Weights of a small GPT-style language model, trained from scratch on English Wikipedia.
Architecture: LayerNorm before each block, learned positions.
Training: a variant of Muon for these matrices, 6549 steps.
Each number is 200 + 20 x the weight over its row's rms, rounded and kept within 0 to 999. Layers, rows and columns count from 0. The size before them is the row's rms in percent of the matrix's.

# layer 2 attention key, 160x160, rms 0.0792, rows 0-87, columns 0-79
099,231,146,155,272,221,239,206,204,199,185,184,202,185,211,216,159,202,193,184,230,209,211,187,197,209,230,217,201,198,198,189,216,199,241,174,192,195,200,180,211,213,187,200,235,199,192,231,183,207,203,181,207,200,219,184,173,178,194,202,188,236,187,201,175,209,198,191,188,204,206,225,172,199,200,173,219,186,188,234,187
101,187,232,188,202,201,197,217,189,169,173,221,188,255,203,204,211,234,188,201,156,202,189,170,213,223,203,187,211,186,175,198,205,186,221,194,215,203,260,188,200,212,179,196,221,228,214,188,192,196,159,210,174,199,217,193,201,198,238,231,205,174,221,174,213,221,214,231,198,168,209,206,180,201,232,229,179,197,211,237,186
099,195,213,179,189,225,242,191,187,185,217,200,152,162,228,226,216,194,225,245,192,217,207,223,194,155,173,196,209,173,206,184,225,203,208,211,176,218,234,195,199,216,197,192,183,178,184,192,200,192,218,204,169,190,159,180,233,227,170,226,193,203,197,179,204,194,173,200,161,221,206,236,183,204,203,213,190,210,214,191,134
099,184,179,238,218,181,164,178,220,183,173,197,244,267,178,194,200,162,230,164,206,201,203,208,202,218,229,177,198,191,217,181,194,170,217,206,218,210,185,152,197,219,183,207,207,211,217,241,202,194,219,191,212,221,209,197,220,199,202,202,214,155,190,215,205,170,182,207,199,209,214,177,211,192,191,214,193,175,164,182,178
101,196,192,206,180,227,159,200,201,217,180,197,234,204,200,230,195,198,173,211,210,187,187,184,194,180,175,180,167,222,185,219,198,228,229,222,182,231,213,159,197,180,171,168,180,193,153,194,219,202,220,218,180,148,204,182,224,167,183,202,184,189,191,210,221,186,216,218,195,203,214,177,174,220,172,209,237,202,199,176,223
103,201,200,202,197,199,197,163,196,217,226,173,202,217,246,199,188,219,194,216,201,189,221,199,210,231,215,223,190,218,214,222,175,226,244,205,196,183,203,192,198,215,186,192,195,183,190,182,233,193,172,200,190,201,168,177,191,211,175,205,166,202,174,176,193,187,177,204,210,201,240,218,192,189,182,206,189,220,169,209,216
098,199,139,191,187,199,168,200,174,206,213,187,190,201,203,202,201,153,175,232,198,187,202,199,210,207,203,209,189,193,200,201,184,213,177,173,198,186,230,177,227,211,166,176,213,156,193,201,217,189,217,229,200,201,201,208,243,186,222,187,179,202,218,200,206,213,230,171,233,199,189,180,174,169,192,240,181,227,226,231,216
099,172,217,187,171,200,215,210,245,165,205,177,179,206,187,224,195,188,191,226,183,218,186,193,179,150,217,202,180,196,196,198,223,192,206,202,185,218,223,216,190,219,222,206,202,183,224,167,201,200,216,201,221,192,205,198,195,200,174,195,200,191,190,217,189,195,204,226,196,204,172,220,203,221,219,175,191,177,196,183,212
090,207,233,204,210,220,211,198,186,206,213,208,214,205,218,206,228,202,193,210,213,167,185,196,192,201,187,144,199,174,177,208,199,187,157,180,193,189,198,211,245,171,191,199,152,236,235,225,169,187,173,213,165,203,239,178,171,196,233,210,199,177,228,215,223,212,189,213,223,224,232,167,196,176,190,204,186,200,197,187,204
095,220,201,199,213,200,183,181,223,181,210,176,225,188,189,182,212,192,187,212,190,181,164,215,220,198,160,229,215,186,198,154,183,154,186,219,199,186,195,184,178,201,185,204,227,233,190,206,179,187,233,213,189,186,181,201,177,198,193,198,220,194,221,229,192,187,186,189,212,173,191,201,207,227,173,156,184,208,201,183,201
099,211,174,230,221,196,204,215,189,195,178,199,213,186,269,177,239,191,185,187,179,192,210,182,212,203,188,192,239,235,179,207,181,190,195,161,195,205,233,146,197,191,184,196,187,195,226,221,196,205,184,199,211,208,170,168,199,198,199,222,172,182,187,166,147,205,166,206,193,174,219,213,198,181,223,215,209,207,223,194,213
112,233,195,171,218,218,183,200,250,193,210,168,215,216,197,192,205,232,202,183,232,228,197,197,200,162,160,227,188,195,196,206,183,181,200,179,205,215,206,183,186,184,175,190,199,217,195,200,230,204,239,164,203,182,177,212,216,193,168,216,183,227,162,231,220,184,203,204,206,211,199,183,231,187,177,194,202,210,219,209,174
098,173,188,188,182,191,176,169,226,232,181,203,199,198,200,183,239,208,184,188,251,209,202,194,174,189,199,193,206,208,224,191,221,168,226,188,211,169,186,211,193,249,219,210,186,195,205,169,185,212,150,218,199,178,226,229,218,195,209,178,215,198,153,203,223,186,223,171,233,205,219,236,197,177,206,203,212,211,216,189,205
097,193,198,184,212,219,187,172,191,198,143,156,211,207,176,221,234,175,208,197,190,180,217,165,230,186,215,217,226,205,187,216,228,187,189,195,181,184,207,200,197,216,188,211,211,174,207,212,206,207,199,232,176,182,216,211,226,193,179,226,166,188,231,181,204,201,183,169,214,200,212,201,214,224,232,240,191,207,162,217,220
099,161,189,211,172,187,210,181,228,170,215,179,174,169,183,198,191,224,180,173,221,209,250,207,201,221,211,205,178,209,189,208,212,224,221,177,198,215,205,215,164,203,174,232,227,199,215,183,181,174,232,190,214,210,177,195,193,225,185,181,192,194,243,233,212,193,222,199,218,176,194,211,216,194,206,193,216,188,159,195,197
102,207,220,205,244,207,164,210,178,201,196,195,233,193,182,163,234,209,157,193,196,181,198,191,193,191,167,244,193,183,196,204,203,218,211,196,204,250,184,230,187,222,196,205,162,226,192,199,219,206,233,202,231,200,177,190,213,201,167,198,193,214,178,208,230,208,174,217,188,234,170,219,195,210,189,160,200,190,224,228,209
105,209,178,206,242,231,202,201,184,187,224,193,192,204,219,207,188,240,152,220,184,213,215,214,196,194,188,187,203,196,183,228,206,234,180,157,201,226,221,197,204,203,212,199,207,199,186,202,198,212,205,184,188,210,174,220,206,183,184,212,220,209,205,213,172,206,203,175,212,184,236,215,226,215,183,219,161,212,196,215,211
096,112,186,198,205,201,215,231,194,209,186,225,218,186,212,171,200,237,188,211,175,216,223,198,198,218,153,218,193,187,185,185,217,199,178,238,189,209,210,200,206,197,200,209,220,205,179,208,205,205,211,211,206,194,199,186,203,215,199,197,153,174,208,220,197,171,228,203,192,205,217,163,200,219,194,200,196,222,185,232,209
098,183,214,218,228,198,193,199,183,218,195,201,211,174,183,155,202,201,172,194,215,192,150,247,217,224,193,221,181,174,171,191,227,238,215,204,177,198,214,213,207,169,219,188,199,191,199,187,225,185,203,181,193,220,185,192,223,217,229,180,209,205,217,156,198,198,164,227,159,234,206,219,161,224,196,170,185,203,216,204,217
102,210,188,236,151,172,168,201,194,199,203,215,210,198,180,194,186,191,209,202,205,195,159,180,199,185,204,212,179,183,186,202,210,226,190,237,179,203,188,165,218,195,235,219,198,166,186,201,157,255,180,221,190,158,210,196,192,178,186,191,170,221,194,181,211,153,214,215,187,238,207,183,186,192,211,212,232,172,203,248,207
095,193,168,180,168,203,189,200,203,269,194,196,183,184,189,214,172,193,193,203,171,217,230,215,186,183,187,218,233,233,213,209,218,192,220,197,205,206,206,152,198,216,206,213,183,223,164,216,154,195,178,192,210,160,207,190,224,227,203,175,199,181,204,203,206,211,202,215,203,177,221,183,197,213,178,166,191,203,258,205,217
101,180,201,219,195,205,206,214,203,187,216,208,193,198,199,190,181,197,177,218,193,182,190,205,176,220,236,223,221,223,220,180,197,219,220,196,196,196,198,168,211,205,230,188,233,206,182,181,179,190,195,214,155,161,208,176,201,189,205,190,203,207,225,174,186,230,192,201,211,224,205,190,173,235,206,248,177,202,184,198,202
112,180,198,178,228,218,202,177,201,192,221,198,213,206,185,210,212,207,195,158,174,209,217,201,211,185,190,199,196,210,196,173,196,223,219,206,181,158,227,227,205,211,212,171,190,212,180,182,194,203,210,209,235,177,203,236,232,203,203,215,163,215,183,178,220,223,230,253,180,181,198,197,189,192,186,189,179,193,214,219,214
106,215,203,195,187,219,195,202,216,197,190,173,191,197,205,220,221,186,190,247,173,201,201,207,200,177,151,200,191,249,220,203,188,175,198,188,193,213,186,178,194,192,227,194,206,215,170,202,192,232,204,203,197,199,203,206,201,179,203,195,216,205,202,185,245,194,202,135,223,198,192,174,220,223,179,200,200,178,201,169,224
103,182,216,232,191,172,220,175,211,209,196,240,187,232,182,182,190,151,186,193,214,200,197,201,171,180,224,194,188,193,225,198,186,216,161,211,216,191,219,223,193,222,202,182,217,184,177,184,194,211,181,170,238,168,182,205,212,208,184,230,167,200,198,184,207,207,183,182,193,189,199,205,219,160,156,182,168,233,181,224,205
100,193,193,204,176,221,194,182,197,242,216,227,211,218,182,200,190,204,174,207,199,203,235,212,218,194,197,198,210,219,195,221,207,203,169,176,196,167,210,194,223,189,199,201,202,196,203,207,174,199,213,175,207,172,213,184,219,213,222,173,211,182,195,214,154,190,215,160,172,204,161,197,213,229,190,192,222,177,255,221,161
101,190,194,203,201,204,189,169,218,164,229,226,211,232,165,179,203,178,192,183,208,178,168,177,167,214,233,227,206,201,203,209,244,205,205,228,205,218,191,221,156,179,217,198,216,221,152,209,237,203,153,211,184,186,211,181,213,169,171,186,207,177,198,223,216,227,207,232,213,200,186,194,185,198,210,202,179,199,191,173,223
102,175,231,190,191,164,204,176,232,237,200,227,198,192,180,217,207,228,186,187,212,194,203,219,192,186,165,194,215,202,209,220,170,183,216,202,206,240,207,176,190,180,179,205,191,168,209,159,199,194,221,201,201,213,181,198,213,209,210,177,206,185,217,174,198,204,236,184,205,220,231,201,192,233,227,198,184,218,169,205,208
104,191,202,180,190,208,159,207,205,232,197,198,204,190,185,174,158,189,176,182,201,216,191,231,212,195,266,221,212,223,224,194,222,223,188,180,176,165,178,203,173,211,165,209,202,222,196,199,219,193,202,194,215,193,220,197,201,170,191,217,204,221,229,174,188,165,241,185,230,190,197,210,220,194,189,179,205,194,188,210,207
098,203,217,219,210,184,214,199,220,187,237,200,209,204,199,245,159,222,193,240,227,202,196,207,205,196,181,165,166,220,187,195,187,176,209,222,198,182,187,194,170,182,190,230,199,184,203,204,205,216,253,186,195,211,196,232,208,219,220,193,191,207,220,222,188,166,236,216,195,195,164,214,189,206,206,178,205,204,193,201,142
107,170,227,210,233,197,197,178,203,175,191,169,212,230,210,213,199,159,171,193,165,169,205,186,199,174,196,206,175,177,210,208,218,198,222,143,202,219,230,210,214,150,170,190,171,211,193,229,188,227,180,234,183,207,217,191,170,195,215,194,171,195,193,210,215,208,212,176,206,203,201,219,195,195,205,194,221,199,197,224,203
096,191,213,167,193,194,202,189,204,157,226,224,205,196,203,204,217,213,217,185,210,203,223,182,218,208,208,177,204,189,251,177,195,210,215,216,194,187,186,229,197,143,247,202,219,204,245,140,181,199,181,224,151,199,185,157,201,213,203,220,182,187,173,211,193,197,192,204,233,214,221,194,174,241,211,223,170,220,179,180,199
077,171,188,183,185,207,205,159,171,176,241,194,207,220,187,192,213,214,190,208,163,204,161,197,196,177,192,219,237,187,204,202,209,210,220,170,196,216,245,217,198,218,214,179,215,207,218,186,223,204,147,194,211,195,206,199,188,234,214,218,161,171,216,177,199,238,194,229,170,157,207,207,206,205,227,236,173,232,201,226,228
078,203,191,212,202,239,169,229,215,217,237,186,219,187,207,223,182,174,182,214,212,195,214,201,213,187,182,214,203,207,198,235,200,203,194,188,189,207,180,201,200,226,155,217,167,222,213,212,220,218,223,196,243,194,185,242,221,198,166,168,223,233,195,232,163,201,198,198,162,195,197,184,251,228,185,163,221,198,170,199,195
082,198,196,210,180,185,213,208,193,178,203,235,182,202,188,187,195,185,187,204,235,190,212,207,175,176,183,176,207,196,175,179,186,224,199,233,161,188,208,212,195,200,208,204,174,236,214,209,226,244,205,168,218,149,174,190,184,208,203,180,185,174,212,172,201,207,220,232,217,166,166,191,234,203,192,197,180,239,199,225,216
076,219,208,198,181,221,213,149,198,250,204,199,230,203,173,208,208,157,215,183,215,202,191,235,182,234,210,210,204,192,230,201,218,216,175,234,229,181,158,179,226,184,246,213,188,262,190,182,219,209,175,190,209,217,224,185,206,183,187,204,229,204,211,202,197,210,192,182,212,224,180,209,188,206,242,187,211,182,212,200,189
085,205,221,189,194,240,211,178,218,173,215,209,210,185,178,202,223,194,210,187,212,182,185,205,192,191,203,209,182,206,234,189,218,190,211,197,193,251,198,219,185,194,203,170,176,198,219,189,208,243,221,177,193,216,197,178,204,186,204,181,193,208,241,211,208,206,171,207,266,198,167,191,188,174,196,208,189,227,160,206,198
071,205,189,172,221,196,189,152,239,218,195,177,179,209,199,207,189,197,174,193,193,267,208,182,211,177,165,206,174,210,209,208,197,184,213,187,181,230,213,194,192,230,215,208,204,207,166,191,221,242,225,172,228,184,192,259,223,203,208,190,172,214,165,227,188,200,181,210,208,175,169,246,220,197,211,190,203,208,188,197,189
071,203,192,174,215,216,215,202,206,213,203,207,235,200,224,203,195,211,215,226,183,233,220,189,215,201,229,193,188,186,168,205,214,184,183,173,204,214,204,176,196,215,201,224,197,202,173,166,187,228,197,213,203,201,210,207,172,174,222,218,212,187,190,244,184,196,200,178,150,189,204,201,202,207,165,203,196,176,182,184,184
089,205,201,190,224,201,222,207,171,207,206,218,186,199,211,179,215,215,188,201,197,197,184,184,242,222,203,205,229,172,193,210,197,215,168,228,197,202,208,190,263,217,199,182,209,217,195,174,205,151,195,173,186,220,212,188,211,191,214,169,182,228,167,164,159,223,209,194,194,218,249,173,180,203,212,227,193,180,169,211,208
078,177,242,231,189,174,196,185,202,190,183,206,193,181,175,198,205,209,196,180,197,199,161,187,199,213,188,196,214,190,192,179,200,214,243,204,156,210,193,229,232,201,200,188,216,185,215,211,218,208,194,228,215,178,219,191,206,195,222,175,191,191,159,193,217,156,202,202,203,221,206,194,208,192,206,187,218,203,210,188,213
080,165,204,189,215,216,202,198,214,210,191,204,175,194,203,177,208,202,265,157,215,185,195,206,206,170,182,236,210,201,193,169,203,190,195,206,230,175,174,212,198,144,186,217,199,238,206,186,204,200,236,168,194,193,198,202,207,204,203,180,200,228,195,222,253,194,190,187,224,207,199,194,185,199,228,207,214,173,203,207,193
080,158,200,186,217,211,203,191,222,197,187,218,220,202,230,168,206,210,227,169,218,203,184,204,199,169,243,214,208,234,178,188,202,197,191,226,223,189,219,190,164,257,212,206,207,238,194,170,193,205,188,225,204,201,210,199,181,232,212,158,223,180,198,192,218,198,212,203,195,172,214,196,208,191,147,220,181,160,193,195,217
079,186,209,216,195,205,211,198,179,230,209,187,219,204,218,167,200,195,228,215,206,201,182,187,205,229,184,222,228,201,219,193,170,199,219,199,194,181,172,241,188,192,207,194,184,187,221,229,215,221,189,211,185,224,243,215,177,188,197,186,162,180,227,196,183,186,158,191,223,208,197,236,203,200,198,217,159,194,207,197,168
086,210,209,210,185,183,165,209,176,214,242,202,208,205,186,182,181,193,194,192,206,201,171,201,206,227,195,218,197,216,218,171,192,178,193,235,208,218,182,208,194,170,219,218,196,189,192,228,188,182,236,164,193,228,218,240,198,181,179,190,214,199,225,189,204,202,171,212,193,207,158,199,245,199,198,159,182,175,220,190,204
079,214,196,209,175,211,238,216,213,187,191,218,199,224,184,222,190,241,203,193,211,202,209,186,167,168,185,201,235,188,192,176,180,164,189,231,206,198,177,161,161,195,162,200,182,195,251,204,218,176,260,191,218,196,217,174,183,219,169,208,231,198,199,228,207,204,247,186,199,199,210,183,222,204,177,212,189,207,164,153,199
085,215,234,199,170,202,228,183,220,181,208,176,218,180,176,226,187,190,193,190,217,181,205,225,202,200,207,200,235,200,229,212,228,197,195,187,208,205,196,218,160,246,190,206,240,179,243,186,206,206,201,196,212,219,182,208,186,209,206,184,189,202,178,225,181,171,216,219,201,206,226,195,213,236,217,191,223,194,184,155,200
079,208,215,188,213,198,218,160,205,216,223,164,181,196,214,216,208,189,215,228,196,197,198,200,206,175,207,210,198,206,230,218,199,197,204,202,197,238,229,190,221,234,194,228,199,172,232,190,207,187,235,178,225,197,239,172,189,213,209,194,214,242,194,189,215,170,241,168,191,212,211,164,206,179,208,157,202,209,199,191,204
083,229,183,207,176,171,224,196,177,195,191,175,200,195,197,185,203,212,212,189,208,202,175,166,198,242,213,221,215,222,187,226,203,193,214,180,191,211,229,182,189,188,182,209,199,179,200,217,150,188,182,215,206,209,216,187,209,171,214,160,199,198,232,161,210,187,188,223,216,158,163,183,173,195,239,192,192,216,164,215,198
087,201,217,202,194,227,220,205,181,209,199,209,202,203,182,221,191,178,187,181,207,191,192,217,191,178,183,197,254,164,202,225,227,212,191,197,146,199,228,177,203,171,192,194,173,220,210,198,214,176,179,206,225,217,193,206,208,191,181,182,169,163,226,205,203,215,224,191,199,211,191,176,208,220,231,247,178,190,219,225,190
071,185,164,193,190,222,182,171,184,192,218,180,203,211,243,198,192,210,168,195,177,192,215,187,196,192,199,188,204,239,192,190,207,197,212,206,194,190,250,181,197,201,196,187,189,200,194,192,203,237,230,175,229,175,196,218,216,212,212,203,192,199,205,163,194,212,212,193,183,191,218,219,227,232,188,169,190,201,210,192,220
088,171,180,220,227,194,224,223,224,190,194,195,222,190,173,188,185,199,182,199,183,210,182,240,201,188,183,218,188,201,213,186,209,187,203,193,189,192,228,201,172,186,189,183,247,216,193,251,188,191,209,206,222,179,172,220,223,174,151,202,178,253,204,199,209,190,214,208,240,177,208,178,191,198,184,164,221,210,202,199,202
077,199,173,197,182,185,200,245,178,226,212,228,174,204,186,205,195,175,191,212,187,208,196,188,216,209,230,180,192,205,182,173,210,217,187,212,199,166,203,245,178,220,210,201,160,189,227,178,240,203,187,220,200,203,209,229,179,220,215,189,217,206,198,205,219,212,178,216,198,201,179,246,191,202,209,215,214,205,185,173,212
083,240,182,201,191,190,179,203,209,204,172,228,216,201,203,207,182,191,208,188,202,221,166,197,230,222,213,179,223,210,228,215,195,160,167,188,211,210,195,196,161,187,226,211,196,210,240,198,246,186,218,206,215,214,194,181,187,230,231,189,210,185,162,227,193,195,190,191,203,214,192,209,208,183,173,232,214,224,158,185,197
075,180,201,203,207,206,167,187,178,186,205,213,218,177,207,188,192,210,226,199,172,172,161,173,161,194,194,177,193,190,206,206,211,196,208,216,178,211,200,218,197,203,234,211,186,199,216,227,193,190,184,178,195,232,217,223,190,184,198,209,261,217,195,201,194,218,190,260,171,184,237,209,184,182,180,186,196,220,204,182,226
087,219,159,203,210,204,193,232,190,212,193,210,230,211,218,143,191,193,170,200,225,209,198,226,183,214,242,183,222,197,190,166,205,207,216,186,170,206,182,173,208,198,226,215,205,197,207,205,178,214,204,179,209,158,252,177,163,193,208,203,215,203,192,222,173,221,248,209,190,211,200,214,201,167,222,168,220,185,238,194,227
078,200,207,233,183,173,205,204,228,187,195,238,184,192,241,164,150,199,200,210,190,190,192,182,176,180,226,236,200,174,214,205,188,182,184,196,208,180,234,183,244,196,211,153,207,185,216,225,208,223,177,248,179,178,197,191,221,193,229,198,212,199,192,183,164,219,187,230,222,222,217,211,187,173,190,206,180,205,198,169,240
074,205,191,211,178,185,199,193,185,246,167,194,213,206,190,243,214,191,218,215,216,214,191,191,204,186,223,181,194,205,213,190,171,191,217,195,201,195,201,197,188,244,215,187,181,186,185,226,216,192,182,192,212,220,193,189,203,212,172,174,215,251,200,206,181,212,212,211,180,176,180,182,189,199,166,181,226,164,189,208,186
083,184,170,205,201,221,183,220,191,193,209,231,192,191,196,235,198,191,194,198,204,203,228,201,193,208,208,192,169,181,210,198,215,182,199,256,207,206,198,208,217,209,179,207,214,225,207,211,205,235,169,227,210,187,191,214,219,203,205,159,227,234,242,200,188,212,147,209,172,194,175,179,185,257,165,191,207,185,182,190,184
087,191,188,221,207,214,184,244,197,202,222,167,159,182,220,207,200,190,191,187,212,199,178,160,175,206,203,200,178,184,209,225,219,219,201,145,191,203,213,240,182,195,166,228,173,200,215,195,215,191,181,223,204,191,179,218,221,225,208,205,181,247,199,204,215,214,190,223,219,164,241,214,212,175,177,200,184,178,160,203,169
095,185,187,201,194,222,213,193,165,202,190,192,244,191,234,221,221,176,177,192,159,200,229,212,194,217,210,197,218,218,217,194,172,228,199,182,204,188,233,173,201,192,199,193,211,153,215,213,183,210,198,222,178,190,209,178,213,176,177,219,168,197,240,193,192,235,206,197,205,184,216,192,191,188,181,210,178,214,193,222,221
075,247,221,213,205,212,234,176,223,206,176,190,212,191,215,215,201,241,192,179,187,218,219,174,207,209,179,236,232,221,236,217,201,196,188,188,211,211,234,177,206,214,237,180,218,219,200,199,212,204,222,154,219,250,194,241,233,217,201,191,232,178,195,226,167,173,198,210,205,212,190,182,219,191,185,182,163,213,200,180,176
095,211,193,194,199,196,205,183,235,185,218,178,213,196,179,175,213,222,193,195,193,225,173,207,211,170,167,199,183,189,217,217,169,160,191,178,182,192,172,224,223,201,216,202,200,204,233,209,193,171,242,172,212,219,190,192,214,204,218,176,191,201,190,197,179,182,239,182,217,182,200,205,225,197,193,164,216,150,192,197,163
079,198,210,228,206,213,161,195,237,216,222,201,188,229,219,210,185,251,194,223,235,217,220,188,215,173,176,201,209,223,191,179,216,190,154,214,208,217,215,174,198,156,212,223,193,218,155,224,162,210,184,223,180,202,191,185,229,200,193,197,155,208,205,211,187,190,185,199,189,190,190,215,191,183,199,208,207,193,219,214,188
096,220,179,203,199,182,204,198,192,204,198,170,227,174,181,165,174,213,227,206,235,195,183,160,190,200,216,222,192,211,242,216,160,188,203,195,215,226,170,190,188,204,211,208,179,220,205,233,181,190,202,196,253,227,175,182,208,206,195,197,202,194,199,194,211,183,200,180,196,230,192,201,175,216,228,173,200,170,219,181,203
105,208,207,214,173,190,180,223,208,209,212,193,190,191,201,204,193,207,232,178,203,214,188,213,198,186,178,179,188,196,217,205,190,193,216,208,244,198,191,186,191,193,223,238,231,167,177,168,186,200,242,219,189,225,213,228,182,212,191,199,235,189,176,228,203,185,176,175,213,213,194,196,178,182,195,163,201,178,207,188,182
085,229,193,205,189,201,177,231,197,197,215,194,206,210,202,223,190,200,191,167,175,215,171,228,207,206,193,210,192,205,210,200,224,176,204,209,180,211,194,196,210,246,217,190,236,254,177,162,229,186,219,160,164,191,173,212,193,163,204,191,214,189,189,207,183,190,236,208,179,196,210,185,208,209,233,228,211,204,204,191,222
095,213,229,197,214,191,213,219,179,196,216,232,204,197,198,173,180,156,251,241,170,185,172,250,167,215,201,215,204,184,186,211,206,215,226,199,167,217,180,184,190,192,209,198,174,217,212,219,238,217,164,211,190,205,216,156,175,192,215,188,193,142,232,187,204,217,207,237,190,213,186,211,197,177,198,178,199,201,199,220,182
089,197,191,218,207,201,215,204,191,164,185,183,137,178,179,207,210,233,169,209,194,197,208,207,181,174,182,200,190,220,190,152,198,164,175,175,206,216,204,230,188,222,214,190,188,212,179,191,164,206,175,200,219,200,217,233,220,179,192,211,197,192,194,227,208,228,195,195,167,208,197,172,181,201,237,211,184,227,208,236,177
090,173,190,229,178,204,213,202,204,220,204,195,194,212,195,171,215,184,200,167,236,180,173,244,174,241,246,192,202,215,201,190,188,200,200,199,220,207,199,257,197,174,188,223,218,184,183,217,226,192,218,173,221,198,215,205,202,197,228,198,218,171,204,206,176,213,193,216,183,226,207,215,199,213,218,225,171,205,194,137,190
099,196,247,214,235,217,201,224,208,218,177,164,204,202,170,236,188,212,193,200,228,213,169,198,173,173,171,211,162,203,195,205,205,181,221,203,177,179,210,192,208,197,201,188,165,219,213,182,228,208,220,166,200,190,186,193,190,209,220,181,185,207,224,195,202,185,229,194,232,174,202,194,228,217,186,164,175,206,190,195,181
092,200,218,207,201,213,219,208,169,221,160,187,209,195,169,204,221,192,226,161,214,185,180,203,196,178,187,170,164,213,188,254,217,199,158,189,202,211,191,187,210,239,177,196,182,187,229,183,183,220,193,189,189,220,226,209,189,189,217,179,191,197,204,184,195,212,171,205,230,174,208,214,181,225,228,227,206,218,199,216,211
103,202,249,210,202,183,215,188,225,201,194,180,197,220,180,259,194,201,190,232,200,199,202,224,195,193,175,217,221,239,217,204,168,225,169,202,198,213,228,188,182,177,184,196,241,203,186,223,210,188,213,193,200,211,192,174,208,192,188,234,156,198,201,211,183,156,198,204,190,191,176,211,203,187,192,200,157,210,192,194,202
095,197,209,175,216,185,244,200,234,178,191,175,224,219,202,205,211,178,198,186,235,186,189,203,168,217,191,165,198,200,177,170,202,193,177,187,225,191,194,195,214,238,184,201,172,253,206,218,177,178,212,201,214,216,190,203,180,171,224,194,207,218,221,214,163,240,205,201,229,191,201,156,237,191,225,200,201,211,186,205,207
100,223,174,211,221,190,198,198,235,173,220,228,209,178,165,206,179,194,200,195,208,208,203,251,209,185,186,190,230,236,219,182,203,159,192,178,200,203,167,175,155,190,210,218,206,173,223,229,189,226,213,201,238,187,230,194,220,223,224,157,222,208,205,214,163,183,204,202,179,188,184,170,221,222,185,183,217,152,220,199,202
090,179,206,191,205,191,183,178,212,194,217,188,198,198,199,235,224,187,218,206,194,186,182,229,154,213,211,223,200,207,182,168,235,205,220,211,247,184,166,205,213,219,213,201,172,204,228,181,185,198,208,190,208,191,200,221,192,185,238,215,197,233,202,178,172,198,227,175,178,216,195,204,207,224,187,236,192,215,177,188,191
098,223,209,218,194,190,205,192,215,204,198,228,185,194,160,200,188,218,225,194,263,222,196,188,209,205,222,191,183,206,161,212,206,186,210,213,184,208,187,261,201,195,205,195,208,211,201,194,218,205,208,180,203,167,211,169,192,211,181,210,221,186,191,230,231,190,195,198,202,194,195,205,203,222,193,170,233,161,182,163,153
091,237,186,164,204,163,181,209,232,229,205,205,185,230,235,201,223,194,194,225,192,184,245,182,142,192,146,202,210,189,187,229,226,213,228,180,213,184,199,185,216,194,198,201,219,216,190,198,173,195,212,169,171,217,184,233,206,196,193,219,202,216,167,205,221,217,175,206,202,185,201,210,185,204,246,189,192,183,183,185,183
102,188,234,219,223,182,178,226,211,197,210,216,217,185,234,200,204,171,172,177,223,233,189,166,195,201,197,192,192,197,198,207,204,198,186,178,181,215,207,218,225,212,204,184,199,198,174,208,227,219,222,219,213,218,228,200,235,212,227,212,165,175,180,159,203,221,203,236,196,178,188,212,170,198,218,237,164,226,206,219,230
097,165,201,187,192,209,197,205,206,167,237,199,190,221,201,189,196,200,181,213,184,201,173,233,203,183,188,219,173,222,197,215,165,176,210,184,169,218,189,177,187,207,160,209,201,234,171,197,224,220,201,175,216,190,209,248,222,169,208,193,188,180,182,191,200,222,227,171,214,194,174,205,207,252,178,209,228,193,217,207,180
095,229,210,207,183,180,209,212,248,193,194,175,226,247,210,170,194,190,206,256,213,188,183,162,191,194,183,210,209,209,247,195,214,177,173,198,214,195,186,194,207,163,194,193,151,171,199,188,220,193,217,195,164,186,192,188,201,196,228,225,203,185,217,194,243,217,222,182,189,171,210,203,224,175,186,213,192,181,211,225,188
098,187,156,215,204,211,207,205,194,207,222,225,173,190,218,200,202,191,195,213,168,203,202,181,245,172,204,188,213,177,188,223,196,173,215,169,207,214,260,222,221,146,198,185,224,206,176,205,195,203,173,223,198,172,189,200,197,203,219,155,179,205,215,213,200,223,182,212,188,199,222,205,166,204,226,217,160,181,180,186,198
103,177,196,194,217,249,213,220,209,198,194,154,222,205,217,228,203,203,191,212,161,215,224,199,189,191,187,234,198,217,172,219,206,169,216,187,221,208,211,189,162,217,224,192,193,202,169,220,180,212,231,177,256,201,163,226,220,232,169,210,188,174,202,206,200,186,182,226,185,198,197,189,215,192,195,212,195,187,219,203,195
100,187,207,162,179,181,182,188,214,225,214,188,208,193,216,211,204,202,219,224,215,215,209,192,173,161,188,146,196,193,175,196,211,194,199,205,181,199,190,211,207,213,190,235,212,160,216,150,172,181,230,218,212,217,208,210,196,228,171,222,215,247,208,190,204,181,214,196,189,157,204,166,230,211,202,185,231,195,198,208,179
101,179,209,222,224,222,211,189,167,188,201,225,202,252,200,206,226,199,184,249,235,172,175,184,152,222,197,196,187,205,212,176,183,195,237,214,191,154,190,201,197,192,223,202,186,158,194,211,240,185,165,196,206,199,215,206,183,238,230,163,192,250,199,203,183,207,181,241,213,189,242,179,165,203,225,204,206,167,165,202,209
094,204,194,230,206,202,179,218,222,229,194,206,197,208,217,227,213,194,204,207,189,174,184,207,187,192,207,210,215,221,202,182,191,178,201,234,217,230,178,177,207,225,235,212,191,176,220,203,190,187,179,212,187,230,214,222,217,169,202,185,228,157,205,223,213,216,173,207,190,206,190,177,184,189,201,215,183,195,209,198,197
091,183,182,212,233,203,184,198,217,189,198,218,210,192,226,201,201,200,157,195,209,181,194,197,182,207,238,160,194,245,210,195,225,208,216,211,210,220,237,192,182,228,248,187,185,183,191,219,174,229,198,185,224,183,190,207,202,176,230,209,204,204,212,177,182,199,221,184,194,184,214,177,176,183,194,213,184,180,247,234,194
096,228,233,197,216,196,196,210,214,259,210,202,206,179,201,226,207,186,201,149,206,186,183,176,203,216,173,203,204,176,241,198,208,219,206,152,216,207,200,191,181,187,167,180,204,206,195,215,181,167,203,197,184,211,183,200,210,244,186,181,186,189,221,194,203,181,219,187,190,214,206,199,170,204,209,237,224,191,215,209,166